Each number is 128 + 24 x the weight over its row's rms, rounded and kept within 0 to 255. Layers, rows and columns count from 0. Numbers have three digits each. The size before them is the row's rms in percent of the matrix's.

# up: layer 7 MLP up, 640x160, rms 0.164, rows 348-429, columns 0-79
# down: layer 7 MLP down (transposed), 640x160, rms 0.157, rows 348-428, columns 0-79
up348 094:179145148114083084145120133195131107105150146138136124159129124118111124106040096106107137097099132123121112120121144144119130100132132156181135119151104154109112167139197096118117112110147148109122098127098133123186131128108105136160107128
down348 090:120103081133122161109126146076117125121153145155109150113122105109114140183154141115143063137144129137124140104111134118124114093150167077118093114094080064148099126154126129188151098135149110164117181144120131171118123164147158141103140133
up349 100:143120115104096157146122140131069128109157142144192131130119122165148136138106104113119156151118121122144110143143134162124110101136117166159153110133104152100159092159151114125136096134154109124108124139150100132144127133111122157152161148
down349 089:127105136151149115112140136158095123143162101144100104109075144082137102125114113120162105153118107127146107091136127108110131128164165155104111152130146140128117110136110124146159164142106148162104127135108081072135100053148166152075129101
up350 089:141072116110121111135152125109085147109159161112117156125116130138147120143116118147121139093111106089135159135140109135134101114128122157125117153130113145115108107131125172124141125120102163132117130118128151160147137116112117191116107104
down350 095:142100153144139113108154139134136149153112152128122137124145155131098107113108153123144127153120145093140123105123118124126138109146136122101120131129151000139133104121124130117151117137156139255084144144127135118102149124102146130118123100
up351 102:128125095092118129104125158112127110114179147097145169135136147136130114105128105142089145141140108129123136172086107111152109065148115170167114118122144147110162137149148114111130193084106151106125118110112119152155133107149110145098182141
down351 101:143128131133141173143140107179150150127155156137122082139155107134139135151120120116145160149103134139122130152124104101149125144148176117133121140096165048124138096115130121141153084110140138159096120167140113130121154095127119100163109095
up352 105:125126111130114110123130128107161103157110157142157183098131125178210151116133126140129195141092111122115169066135134137126105109186128138160130118139136147127143133111122117102082153139172160115148144129107121126146125130134121107137115165
down352 103:133112162120148082143146135138153108111126125086114127139125110116087132123137120159118168086140189118104114144122113156160094136092109127113126084123090101160099143158099112114178117142115115134096167130119112145114113136158119160141143105
up353 101:164147130123117142134131092149110117158129167140113109163107154105102098122121094127136087128118092142137150128131104089182113108151136128090148150091115152114126120151132147117059159077119152084168125135122108112098107137119122142109146154
down353 110:130186095127104109116163089130141117119109111099095127134139134094123136122145126131130144165126130140075164108117111099131142088153127080143129168129123186162110156153141111136118132103106138088177111102119174151107082103113102153125149165
up354 092:112156118114139153109138142147090137081121133145149115141121066111088119145116123120150153104133111109123112136117122082120130086109145187130119152092149134118116146119120129109111160099101151097165097153123122204114098097122136139096121117
down354 091:104123123146118088077098134065083093150123120123124123122120157138103114142136157140117136169143117149130147147135165162141136166120149085149154174137101190135144120182136150114150108132147128037079120119154144109169144133120112150124145164
up355 106:098102152104103135114115091136117159142149142130106106148129124167095127155098119135107106139135116094166153143172075133187085096116100139128119176132134159109139113139160175100104136131124161106142128123118151164104109147132109165129152118
down355 121:149158127109135149147086144114096129131122100126137133111141172132140107149166127131090142131116101114127145148167120092142131144150105116110110121147108155098137147127146143143170142115134173147188171101161142155090131106086104151120137120
up356 096:081114123155120137134136102149145099110122165138164134131118126140152171082131107118103115097119144152118146088112114157149115084128106132173167130139116141107090096122154127125096101173144145099158171116151108136142153153118102127149137127
down356 101:127091114154123125105126117167133128152134155150147158103114131100086150127109070112125103155136147144091126109069148138116195123115105109119104161124184209127094148089113094124091091133101135108153165131127156117120154128161126098139126170
up357 091:163129096093106049104130150140105123124105142140128138143107127134102122107078103124145144144093078113145111110145146148100094138147145132127120157114131137102151152154151100133137110161171125122160135134074115159130130156146095139112105130
down357 085:121157144122096138153159098129130171148153142126134089113082162113150149120163148097162107141138101129124112137122130118179135119076155132127143125164115138136102095078148128073128137141111134118128132134139114114154104159092127128151137159
up358 088:176103139142080161164127093133099149079157182157123153144144108104163142163106152159155109127142105120097116106140156150143088132139118124136152146167110143098106091144107137130127095163106094116135129158132182156134150141133118112138130138
down358 083:144144168123137128157113097118129130160165128138096114101061102099137091128155140129104077154141131145189125110122101106154138131142143110136094113125136136151114151138138136095119120127151132115139125133154087101145120171106118107112147135
up359 100:150097113188082131149136095132094090108137129139164174132131084091176117085087093128144119153106131119158119125163106113124138118125141169144167115121127148112112129163094137130128131130106117129131111145135109124169104102139127175095110089
down359 107:122111131136123106160124128110123136145112139120139120116112158078130132134150116116124131131119111138144119122139131143112130124114136116141124111105134000143103142102138125143152125141136121255136155107139124139133111157124142120131126112
up360 101:129108119093069173113124145134105103104144140156112103160098124147182123098157114157118125129120143163171128166156097127142108085175169137138122103072134149117132089139134138134129176106140149124136104169127153117119136131137098147127149139
down360 103:132111105150143126057114106132076143138156140135132152100121141130140115145111106118107155142122105111185147128149125121110150103157128119133136134201151057127170122123106107184174151109140115163152121150098105114125124146130172147151113124
up361 087:115117139159098130107122135145140127142147149129124109161106114104131141104152129126142154150131154143145126154093125081093116155140089146131155098124124131127096144179179162129066132150099157093105087156131080159133158099126117088105130144
down361 085:146114126113141134100122141103137128141135112109136157155115149151165101146117120163135119119151161063102120107128137112161115110109136128097087124098146188149144125142141123135146112158112098094108141148094117107137141142108151155106098104
up362 105:128136125182105082139128107129091122099117111139127109110107137126140171089128116112138128105129131114150123118176128189091099083127133140180115108136110147132153132115147131104112134153134131119127119196113166123148131126133151141126136089
down362 097:107106157129139150103136134093131129113138135105142151111146184123166083122120114109097138106138147115134143137127062087126151121155128106119136128138163050087109130148127152150159110148167137210120134102114103125103123123131125111118085112
up363 111:132155097110139148131113128140090108097149135135160145163081137153103141144129105101178143131132020141150094153096099088135104095160108120121113170117128161120141138115131147107120138139117129106111121180090126140154118133125145167133140115
down363 102:111111123112109095107095138130068096139161151146123127106114141133137115161132101135157138099111116164111138095117095106113126129151092129130126152136114109136169122120133137147131129161181112156124143097106127140173101144138126126142115101
up364 103:149149139113106130136114129143108094119144094132122172123126069141159161140131130176144160140104151140140177133103099129112091129156126142141129151109100135095117094119119123132141136182164180127153120118117113155132130081107131131100123128
down364 112:092098177147100118068143118101135142140103111134166140165104156152098106130077190135136160120140136119144115117162124139067095124112113145169150103136164125124145111131108139164143114121104111109126089150109145158117167095123152106127086145
up365 102:164117128108112132127124072107139097136104097141123147128141121144148110085135128102147129144123148139138153107108114156135093109130102185148100110123123145129102104132125110146109141160126165120143129131133171138148130126174131100089180078
down365 096:147070138104110153139129132088112143121138148117137139090110117140142159141122132138180122116166164124115135110113113185112163122145134079131105141133144057112143115129123101135128132083145144183146176145087151104106158141168140159156131102
up366 101:118129085139113153158150114126142148142123145110141148111084135129155173138148145158156110126117099148104123116127099137150152160169122119083173119117094137121121119133152137117070102143143146098127151173162176129155101134104146109163101115
down366 096:144117094132152119140107123138164181086113137098130122075141121127173086118127081086129152175161153099118135153137118158106131149125136148114103131131171130158139129110121115095208148168081148180119111100131112153150132111134092104142091129
up367 096:149126115138136104120152161175135120127198120148089124157136113164136165143109151163114136141137146136123090135149117130183137140150118115112139146130093130083141142092110135092135124121124121085107100126138150137148152140086097155137115084
down367 099:118123132132100135131126168107139168087110131112162097123126066101121158132137111085137108090128118120077157095165137117143149137157126133148131119130084122126157133065126148123182136114142130143112117106141111173113125119091164126141121136
up368 094:142130139141130143147138138143113123102171156114153154183084137110125156117119146117125124107135116100127142171120110117157092071114129164110104144126118131158131091127170079108100181080111112113115127118116115176172164124120157163146137093
down368 093:114128126143115159116123137117140133126119106167121123098114131121125106109136115085156134105150138149142101149103160128149141154182107119147177104106127010093104128124173136115110124134112134228077144122107119130171093140118134134148103124
up369 102:119173097114167110146117112145110092131105145125139134134135145109135121118082162083192170127133143144132151080078151155089095110160084135138155116141119145139093090113112085107102094144167134102165148110145156149139140104167108108141120127
down369 096:120130162144134150094126215090084140112126113139168151116150141172115126167135112180104130128099139124147136127176108132080078069129115094157146151128128171124121096121163123110175123161141135178094129107111078168122150142108140139124103125
up370 112:148097144117082147107141089152146085097154114136110149126139112118171122083078105113163141146097134133105146099124146142133131125118103149142125173174142130113133128129078121124127123172115168103110133114124108134186122163148097125113119093
down370 122:149157098102141109145140138103101109091120119150131127122133125137128133134082132068125137168150153108113161092102131123120135129150102141125126141153136196132104093128129108124093115144109140103176129134143113101110169121111098146115119093
up371 112:122096124157133112147114156146092125132103117155121154108129101148161120114163140150164130083103086120118147159145090146100100138143157146152153102171121154101109106077137146141115139155166153124187133128109108143166150108130104159123142097
down371 100:114109119132123125112150119128113113156135122118128086120140136089110128128163132093091141120137095094143149107093125133094166119144148102126135057166132083143120132078091121137096137129136161141142135098127133164125168167132119153140120112
up372 101:123138104115131105167133120088115147124170126161171134115111095148135115143124081132116139066128124129160147148165114128142098103134165102159149149092126157127123116138126119089146148134111148122146118151113104139195126117167112158141147123
down372 090:159097116137135102146140159143096121146134116122124127124133127114109108089107108091161153160147126120149116095142137053093126106128147146114122131148161057171134094126121126111122120142124162206112159153136146126150143096070158111109115145
up373 106:136099133131084133116134120165090106147125110150104115142091132138142138100135093126148094176140128191109116154161134130161120118132111121108099132134064152133147128130177130128099145136105146114161086127118126129141110116149111127086106144
down373 096:143118143115122164090111133123169170142118166134127100149165089135102126160151111104130141140169161145099142054098106142119129072129144138172164099130121078137111167119117091126114127153124082135113113164112104136139110155094145143122130144
up374 090:149112131127105137123126124130142155138169153110146132119119087125146124113112128141126125106138129124104166152127119126110143125165138115108149136159067127097111145105148139108076127152138153116156128129090119130145147124160117086144165127
down374 089:144152150111094101113123095132113123137123123107091133113142113084127117096147180109136141126153166126107115117125141113124129182132160116079155135120158036157122117140095118145134114124090132199125155105106145114101123122113150156135126125
up375 100:157118131101120131121101124143106114135129102152166205166064134139155157077079115115123147128124144137082150133116150132128132112153133137135088139130102138131123092108133135160100154111156156111153100125087105122185128134129118104110131141
down375 107:143150124102149181177115165111164102146152117121169148129126104190148125171138128144168133127133137147168125108128118147129115123124122100128182122112154069095164133130161111093151102080093115145091123144129126128138130144109093135105167137
up376 084:134142121133134133141107123153134100097150163176152124159104124108141132106172150155116133115114062120150141140137103108190107090116165150139119162161126156102100163125145098100122161130112157096138172122134112151155122108153153161127101112
down376 105:143138197152116111135177130135101109110113169148141162137118107122156128084120116148107131101132119124159131151112105140148093100131104155127138139138120234119100106126116121125117138131142116011133138108147135143109149114150166120109131082
up377 096:135089126134119110101110140113123102141118139124137169090129141122107132142105081159125149155118152097113148094139099126096125126188108150160131166105170137138124125144165157122086146121097115118113143120121134144160135088104131141106139150
down377 100:112098139131137109120128128140120124143122125121119133150135131124135118115144126130119109101097125088092148122150115124119157118136112168109137145142134000128114137153138114142111124118097139255096140175151133089128124118138140140110144112
up378 107:126146118156112148111144099124149163134139136137094106139152172120130149118104126078128115132120084112127168110134132134130123124124069116132114141124090144127144099149153151094069140118163134095149140113123140151106111131127111121145181139
down378 102:168119125125143115189118164143136154082086114093134095105135118137140110109119144126128138190125153122125129161151108149157138154119123113146169156181141151091128110131135154097170063117113150132130140114131138109155158089134093124098111129
up379 089:125120094109150179135136151161106116075142122120149182138149089122134145114116166136154167141092134143149125127127110148112108082142104162075185180089128129133104147078112144095136122130127145116150130188100137158127115109106124152143107154
down379 091:087131126161174101132111154100120104104130126131100142137140142144125115150139135121127097106133104117122137111145095097120128100125164122137158097150113162170114121132140130116124144097135106099128138128147127100085129137115133114122119091
up380 107:117114136177081132104130142136108101139151141124181089133099156154143151110131114108163139141138122194134129142121161118119100107155118135096133122121115145092151121134165122148080130146121137108143169177145134112155133151108100102075128123
down380 100:110085097143159140128112108075125151146166141111105141110130140135189134171128156134107166139076153098109174126142126126124122139104117136162096085103129105117144132140123143094123097145142157106096147133121128104086125121132149195124106146
up381 100:133123079147130105116108131162111110075121185142142143143158134148149170126092128111155163086158113132148095125143104131142108108100109087118177151122107140099131105122130186133113125126119144116128107149147190156155113102137098160088091116
down381 095:140139093128095187136154143168153113128141115143097139163105135109146084106143129167170124174149123137180128143109137123121125159161123107114086160104150087154119115080085114108142113116117109141137117124144125109147103126141093128146163132
up382 100:127126138123145153121149122202144109124096139156137144148101127108167156063085118143199158130128117132141147118170136144108088136136149093173152130147114151070121142132098081155100133105144097111169142121127088117162146113109089126138134134
down382 103:095116159145159148176171106119101145173159156127134143119132168093094129149080135106105142142121136125124167122145152125127106095133128115142085115129132184202138151157114105065138133123132171130108114130129125135109118136125145147133115121
up383 102:112123134155165139148127102153088104130136158158093133089139129144110128103154128126181135147125134133129143123096152120144085122137118095118163181139105156092115091078135100128140133154119160115152123159085102127132153118130155091101138119
down383 102:143149093128143131109135139099101098095161155133144117071120164169158175116081171131123099142151148122094114168135112135160094119136139124093108103199135138130129162151140125158138098165117107127150083103100117164147131177115127089128124145
up384 098:149147110114104094160123091118102110146138145101085162144119076136101155124130133128148119089079143127154136124151150119160082101119072161110156159141139158140123131127138107105113164183148163107133155128131158113121112134145132140114151112
down384 091:107085129110133105182112102141094116108131149134140137163135106141196141128145101110172114121161104123113143108122122168152146116150158136079113136142131110117112129117127121138145156107143137146133075121138122127153144151124088142122134120
up385 098:166108094139108123099142163146091135157100133122132121173083141123096136125126134137146181146112149099143150121113137108153138132146122156124131128103104143141150070145110125140137141114133151116131085121127161203106171093111104113086139143
down385 099:078154161124103134064152118108137157121145115152141172105100176111144128125124154103118108136150135116119130118126148149116132160157145130125109107144144000156138153105123102169098121139134122137124101112109139136155136146141175148135123158
up386 097:155092104143118114129151153163135126129123164140145125141130148154179112147135122156094152129133106162125185115155108139137119137134099145117138149059078132110147121135184127102111124116135145130135084135133177158185123112117109140136112151
down386 093:102137132120134111171167143094122111126117116108100112117125178123105129124122100163127050104152123146161138162076147119124106145111154109147086113098121092103116136121077102135167185150132146132163150115153096131149149142157151108110109122
up387 103:126139102120147164148133097130151128123130138169109112124098080092139145129123131141138147097101091190123147098082117128134112167147097102084115165104135134142105145151110142104100149133159126079156139082170148153111115114130099114101153139
down387 100:125105156172142109097137188134091132132121125123132115135139101134131122141126123094112158156111122118110103140100098123150121165088118142132127160127182172116162132120095114128184121123147110135151154153109111098114099105132125166136093095
up388 102:111128144154135151127126113182093080098170125144106124133145106152138125101127137142140157116104106122115152152135133152185100133160143133149150114177161163094123109109125109136128144199134120118126172115085093122131110154084133139114088129
down388 107:128119153150108114129168112142100090133149096164120145112165121140113133117109121144116138133088146171108094120115126125136075128085094117113105089129141130109100103099132099137083116143137162205137175093136138156125138112129118105095148101
up389 109:109092142153147127112126114141109140101141142121113118151150092121133177107104102133116158150128091113175131128152108125106117129158126121162136142101136151127123147137157088073101146119130160112145114123109102147174168103112057103113175167
down389 114:157074086126153155166124143149124122146121124156119152101156137132094114137168164100156123140091126155157147137137109144139090105119060118185110088098101185104134109139125091145145123147125143105152092123114152079123110143095110119119098144
up390 106:141142097197112111143122112160117108137109127084128128156114100154117142122122090124143100143141118176117129167142131138143144143133163112112138152121113141077153125093150108128119143153144131117128116115090119148137105114104093127050170091
down390 104:120149085099153106099131128110125172112113133125135124102119073105176128161161170120147107113096173113098139140104169094101124058121114147133110159164155168151080160152122155136130132114130100099110160117138126168134142105146141071141107128
up391 099:184106113140132163143124168155106151116152133106129142148111090113108140158139116156135118112105124136114101152149071111108102110123154149072128166097135148099175126125117165093155125126150112131126143144111151177138099118083097115117099108
down391 092:103127128114157114078109133131131149131124139095146122125162152130144128102114188142155130176129136121149161114121171153096158121172139135162116097143132168129134135117135097121086103131151107139126131138130111105109152112142174122115110162
up392 089:118131113100146103115110103153155161147181123184077155113138134135150133100119126077127119110092105145109149154126151104128157180162122116179116123108129136119172096099141105131117133096145136121123109130136158121149129122083112170139115095
down392 083:172142133136066139159148107138126182108115154054149102145109135116140174144133116140096139105120144131142120118126102130147130123097108085081101099118139171130088104128119163154109130135123131110135130117153150139123161105168140124122117093
up393 111:156143124154085128127136097130111132140109129108142127153117098134137109093132120138097127130101107130122151138136126120164111089137176170163114121099125164134125147132111128095150109152134146111089155162113140138143089167120114135139160089
down393 121:147151130104125092150126176121178156115156132125116157108148104057122110105151160129163137108138122155140138130143143149119147101188118093104130108128123215126117128161104132134108119079123135081130120132125159115147163122148106138110092128
up394 107:172110119149086133141113091143116099126116097156121094132111120123168148148081098123131096135127097129158133114157112182115095141102142122128099127117144143107094142100139152127131154171141103123132175104132163142127095125143105124118146080
down394 095:122145098091116094152139176128157118102147142138138118164093163130129135095147105106195109126114143107109151096109147150131136154132086149110142107131114135105125123114118116121095111134101123155086095143160153148157154142157154167116151115
up395 102:127120130164136118136134139114121100103120069154086104119085105066160109172122061141119108120155126138093162113136138156095105107148125160137112128108131145135123136155121124074087163102124128102145134147144149139166094091153076158151149149
down395 104:119119100145098151177161097120098126148116101083130161081150118133104122153123080120078164126118157122120133151139138160168113138105122096155124127121123140107112131148139104164109125119145148140157135107133149116110141135141147139112154154
up396 096:119138120112109155128105128133143136131119159154147156121112119085166167129136127129128161090153129101099123204146148103139137089147150135160150144104084131114118160092114099108032173098141128094136107158163147095169130082124125151136104113
down396 098:128104148094136099130135129123087149098113097142141084147143125146110111138128126143124141154112138080131087149156140156122108102125150100142111137130127153155175138160080149122113103123133097127189117137114089137142134126104216127104137163
up397 087:098131161149123129105148159151110088085143129139112145119154109098107139129109114151137127107113101120104166132089162073105125136158121139154120164145080130141125129138168144097108127166113140105154184160115119149124127116073126102109077119
down397 084:139093108133140139167150085109136134119075109153106120110097094130142152148120102159091103143177126126116132118127116077095176096130159123122119136112147143147101162089139147128128140125078137108090126131120170080135149125129148153138160106
up398 101:154094106160162141146138134129093138127152149148132159129168096154116107118074116162148126131116140116137147096105103123138119163109114106138133154094098152145148097104140141133132102156136185109123111106084132114122131097075106140101173143
down398 123:126164095125118159096107125088118100136143164085117123113141149151141112149131127109121144104138113087139111148111137127144097166138125131122139126126127227114094133138157119158110102137140136079130142114151129062099131138091135118110151138
up399 099:108116132097142150128134130122136142130138147148129114125132110114125124111113111123121147109125079111112154086119133139133084126160140127177102097091143143126090152139125069110098152088141185119166115120151158135161102141121145150179123144
down399 090:127055152109130122125151161107123146127136099126094117123175119107124107155153183153150129113119112121098104138109138083119153114156140148163133132118126159127117128135151099149156128101112161155135121133148129112129102141102131127121144167
up400 097:140109092124127134117140143140123086135136171129174141114134146157141137131122141132140121104144103111096143111112078124176116127138112125105141126164126132116119105132136151140098110139139179109131052133154196132144089109137138135123117141
down400 095:154093125103151118125151106095147147107121117131144122069068133090167113137148135135163131141073120109092099112189135132159124144133158156079103134106169103131125114099122080145132120120147126159137122156141105124121140104114134135140108111
up401 115:163142078124158123137129122129139136097200164188096173094119145179136128108129087098137096090137121131099149124117102139139115155138090118121115141134108147101101122103123112122122100156099151108187091116079118137142080118146084148124126137
down401 111:142149112158161147108138185077136093143133107136159109124148108097138122124173109118128147173166111146140089132172137131073067153132145135098118159097111165128113113152107141108167120152121112127103161157132100091135151097075122156156108157
up402 096:143118120114094140102155145106106123104158109156133154219108145146117135129130089126099079150112075093120126156150097109125091076142135166133120137156128148122145145122126146133131158175157125116125170111141121147134108129119079124113122143
down402 085:109148172151097130131084117123108083119139114166142146106118110129142136097123106142108114153169106152160141134157133117146140131119148120156114118164136190099081147116160144134109124121149108097154142116124153103124102151163093102148165082
up403 096:165077100109134124125128140145151126088165138108171169113127124128123135139074118138112141107136140141127161115112073150097134145107103085145147151091130121123116124141112134096118139076143130109139069135081137181165119121156112168132154128
down403 095:158141102121122113139121084099142162177141179124115144120093130165093128083095136097114158109134116128144149114113116114138132117091141180136122111125128186109119125143108103160129169146088118090162124113131091093095123169147126099154137132
up404 102:102140114130116081165108078120136096132129126166104151134148092149150189127126123162160158165120150104126127155184093136135123100121125125150168162136126147076106124112093153115098132107108141102168153182136090114149077099136088151104112131
down404 099:127118122116139118162121130134156132129145072147149131110173168108138106131151140120101102140160112044115152163099134151118187105091141116113084142115117141105149143154095147140093121159156094118137115152132135132076087100070147133108152119
up405 111:136179110132146098133131175115116123156135113161098124110122115124143144134137130132191168103092135131075139102118133107126116152170126161168156101107073135128097135113152129133106104150173121076136113139129207111156159140142115131152114096
down405 107:071144084157097134088137133179133120147150150110143167110128189178177145133103157142113127122125131102157144136134120123173131110106118137096083116150143145142146145137140125141158090145111106140131093171111085119118128165091124123134150126
up406 103:132148125103103110120139101141110132151144141155147117087098174160111147108120079163092127154101114154141175121111146122115130156105095134126134169112086150139114131122110126093137160100181165108143154144148129118167095136136066114145129149
down406 110:099140150115170124102086079170125087137144113170134089112127131089110117107117139109087124148125134125097155111142155166145122159110136098135154142113184194124137106089131137123133128102135102084130166139125104132122097154079183153158103130
up407 099:099079153152161145130141164140122137136147159104105123099132090155133140138153118139128134131092109136121134092081128125174118121176126132150103124105139140122162138134155138073129127154138128106113127130104191141112187147090077111168096115
down407 092:107149116149120174139119140112106166139146137098118141121121138106165117115118115101176079165108147106141122159124137122175132109138144108133111106160128162164155125139051151119115045114136111119144139145148110124141123092100128136111138163
up408 113:168124125175112142160139134198144102119135165063182147127146080097128152106088115120090138093137109166126137141126136122143134119113114125123121146126134151105143144121136085093124141164164179114163139161125128170158125111119139084111162088
down408 116:139146140111137114135124138115141130133147091144142138096134115125157162139094169129161100099161145140085166128122135115142178097124097126110104105077181120147094154158141107147152090152128129117123143138130132129118155123155131061048121193
up409 105:163087144120133179104114143082130136099138133142107143141138129149148154110159132115111141135108118148124153106160119089112132146139148108124129143109137131116141107124118138133124174143106143105137087154157148128122095110116120162102155119
down409 113:154116146120112089140156146143105128127120082123117156093131128149108151121147091145125115132117125148158102111130106132081071117096141085138106158115162118159103161134131130127153113121165090135119083124107118160134106126139140118146139093
up410 098:140126146142109158123135129125110134129138115109115106160125121154148135128122147122121139127116091109129161135140074112141115130121115135141147090151141141109138141104138116139127109126162151110172110091082110144133142088190079127136164146
down410 092:141124136150109128132142117104123098162151144126080141149139123118096128107160130068092083129137111149130149142090132094094119122120131113115097140130155166129170179107183095120112128118139110089161188131142100113137140089143157120120102124
up411 096:121097127174137166129128112142131099054125152120162117159157099102124150118117126147142153158147131122173087121148111115155118109128112127148165132111168152098150087162132135104127114143120097114162123135078115123116095107142099121106201109
down411 092:135139161094112151153149130159126113130120118112121111182071092145131170076115109152149133103148068141105121121092116151127082112130117094131118118136121180144092156120131131129092146097130165144130128133152159098118140135102093135156170121
up412 094:155114098118112139131116128114114137120114120105131132152127103111135158129131140164146146145138138130122142172135125126185111148145090144117159152103080135116086061123140170156091157141131127118123082123118116143127129101125117138148179147
down412 089:107152119106157157117116105154143143175120101159106117136152141097124164130149069168134129169157126125131116120130144129099157107169146143124095121135127103171094174091160102113087119100129119129146118162141143120164125135126125105137116157
up413 098:138103102169140109159124138111098105129134176118187135140139120161143162067129114113114120161099123143136172120145118162128131109146122121172135105119081153130126145078156071105130112129163158116128116116083161164163155073148065100098110107
down413 102:124110101143111102097134130117149095170137125167120128106120134105117122158118068138134122135105145124167100148106137085088095145106151117150124119102170127128099158144151129150106121140092143115166108121139131109131100139106141136124140130
up414 102:122136144140145172170128106155106081079098118128134103124129083172173169156126122137127120104140125129144142118113043188124097091122119137133143113120116149124132089118130114091123130140131155110143133149167134137133108117153119122129197092
down414 103:158111131120097136158158129132092114149141103122090130097093173074112134120136102092148072130089112109140111109177136130146103117108132114135107142104118166112179131142164128093127091084182146157154164131135118142129113127148090143111130096
up415 098:132108099130101140152126142158107091139139136118110136093158123118111151131090157153138157117141110135154149103105138120148105122168133134145158173129118141118127073127141124079081137175151131118152143182100152150123079111110142117118115075
down415 100:094143169147145157108127186133152139138121120142126125123115127143154135148128136119136091113166147170121136090115091143117177132110106146131059101157115046125126144061134119119109126123128119194123131112155111125136122101101137103149167141
up416 090:146097122142096127079139102132142103102117124122138141149134148087188137123100100120117162072132089116115137194156146064145151169126124125138108146145144139120116145139137145133112139098153123112130109138140108149155129124123119171125108127
down416 087:146116066122144140160038106126133164117135131148146093105136123151125131126126122118114146137098149113133118109108117156117107127138130145126108140121061166119157101143120097127116145148117142088131121151100130112096114124108074103105111101
up417 087:121122118131084125134119139136144125087131108150129129105073121132155144122130099104149144066124162134191110150119154174137140151144113169153154138111158138137104125158132102166125110150122100116128119165048113199142145148130113111115122113
down417 081:138108125139138169133084138094135158121123128106109140143140092139106120097128126154088149170113138116080178151145138124148105134075193156142132169164128119123139123187125100139139113106133152100146109094144141084135128126133121122093112142
up418 096:141112118131116167113121133112096122108116124140148124126108079108109117121128095143128160118116119148145110146148157141156116116148139165102111190089118158141146126172105129103127113164136115117127111160137155154111143085124121159055091093
down418 090:131154146130141092096136159134132193141095126089140144159121156175150125176151155129148120089125126116114130117115129124113144105157099144143120135122123077125138125093116127149159133138082138202109091111124115152141116158155121108130145105
up419 095:154162128151141138110113075174145143088175160078131130148126122119146164107077104116140066158145110101127108158092143120123129145113121142154144167114108133077120095092136102140102118128152124103134174147148107131150149122122138175147100099
down419 092:066128122145127134144154149158136120158123107109134149132120098152135119089105118128119116094112126136152182113155109125169124114095110118135137121110121127102143130155128124151173128103139134130158118148150080136138134114084127111139120122
up420 087:131098134112173158107136134123122100082123129159123174156107154166125102091149116126106116145103113131098141091094077137110121126137129133130112113100138139104132150171128090144155131164108140125149089119083121146180160093174138108142132137
down420 080:135140093144096095144128114104130105122144101072098097134162136125108085166102114113106130140127129154121162141156115107108114158109140117157151138117147146105086142116154133147169128136112144109158147103140150088109121120149058141107175144
up421 093:133136122105134139121122127161104139106139135095209140125122137172152142138147116120112177136120135105122111113114123109108084118122115147145124127096144140114132090174148130110146087141139167137110139128164135166122130106082138140132139154
down421 090:120139151136138127151146102147163148157111103132085115130119116094110123123114143128147100135137108141105102123155141139119118121105145100144122172132143082112129157115103125121174133101160123255137155168133116138141127114121164149105106130
up422 110:133147104144124170104119117137135130152150127088116101150098159117167162106135126108116138149105139137135137132118141122119121091112118117149095135070123140106124079132107135089102178105158142098134161171151131142149132121094108145157097136
down422 119:163172101181108117113117079114139133140112110143077124123128162120126105152139102103136131152120137112115153106163135119133162093102122124141138127113126155131093125137110151143089137155124144087119146135118155132158138140148136206134147114
up423 108:149143126128104136121120125109121137111125122123148151160105114142144178117136100110122124124146144154146125087132085170145115113117168142138135162117119152117131110118111109089130184118130184104155099144108144148145095134150095119108122146
down423 125:101098130139102111085156114116139134142136154119135116104125109130143123167136162141128120099122174111136149124161107088169123138169141096124107164125108186160153135096099168151105140145087146073134117125141140142108117094141108091101140147
up424 087:122093148101139153137142134139133121124113138155139133126104135124154112115092135132121120126147164126194180114120112134115119121152150137163104169085109133145151103105137110095123117170129161118122185146114116115134116148137145156120159122
down424 078:088170137187053126138123175136110117128135112086118137127168129084127124157180088161143139084107097131122114124164133140130101100117104139157132170134099133107141121138164140121095113129141146129056116144139140116156119132131151107132135132
up425 108:176146125127086110136136136129154115095128143128169156118111134153169125122142086153106086112102087111138160121180102141119131122123122113150098126080102139085160147126116096139109162149142120119112123132088155121152108125141076185104156133
down425 108:126060151099190118179139094143077107109145111125117116153120104160122120135114089125147121124156163181125159118151103157142112097102136132122126122160156117121156121132179096110158086144087150098098130140139094118141100152086102119110145086
up426 108:159124095143100158109128146132102145130112166122170163115080135153100130101137099097096160118109132128122155158109094139159127133145124184112105161101095146114132141147154144116139161156133123113091089158108117160133151157096121152151104123
down426 108:141180100157112135138132130126144161090083112112135152120160142115146119128103159128158151110105119120113135125139128126151098133119111161142156094112133112114104101102112096091139139167128174147136099099149129154151118105203087130118137138
up427 094:168099126156109125077123175167108112117148117162142118126085145128112149121144135137137147056122115155126150177144165111141141146167147146124124134147129132124160124126152157143118129152131107115118063153126136154113149113084155159088135159
down427 095:138132146152127143191133091141135119078135128145140151149159160137134108157121121126104136167146146122121098098124110162112155106084106106111174124091114066106132176125097103078152103126144148188113189113111142137143102147167136113111129115
up428 105:152123122104108192103130137137096143112137128138167117124086137147173149122083073148116097144130107169125147092125136165110122103163133112144100177136119141118133133192088101129105158089125156110103105128138120131131102149136067124143134140
down428 101:139114131157158144183130097140161132114152151119124138160148143138101151090084152160141111133154119112147168131130121066114116109096115148145170185121168155140149096098102120082146126120126080140106123132077139105135133116126133158131101122
up429 100:137122106165113103216117112141100111118181187141138120142127131154131159112101120152141144135106145126108150108141108112110077111129112093136183107123126160122081142110126095098115154123159152125113108163128115120132095116182100144132155110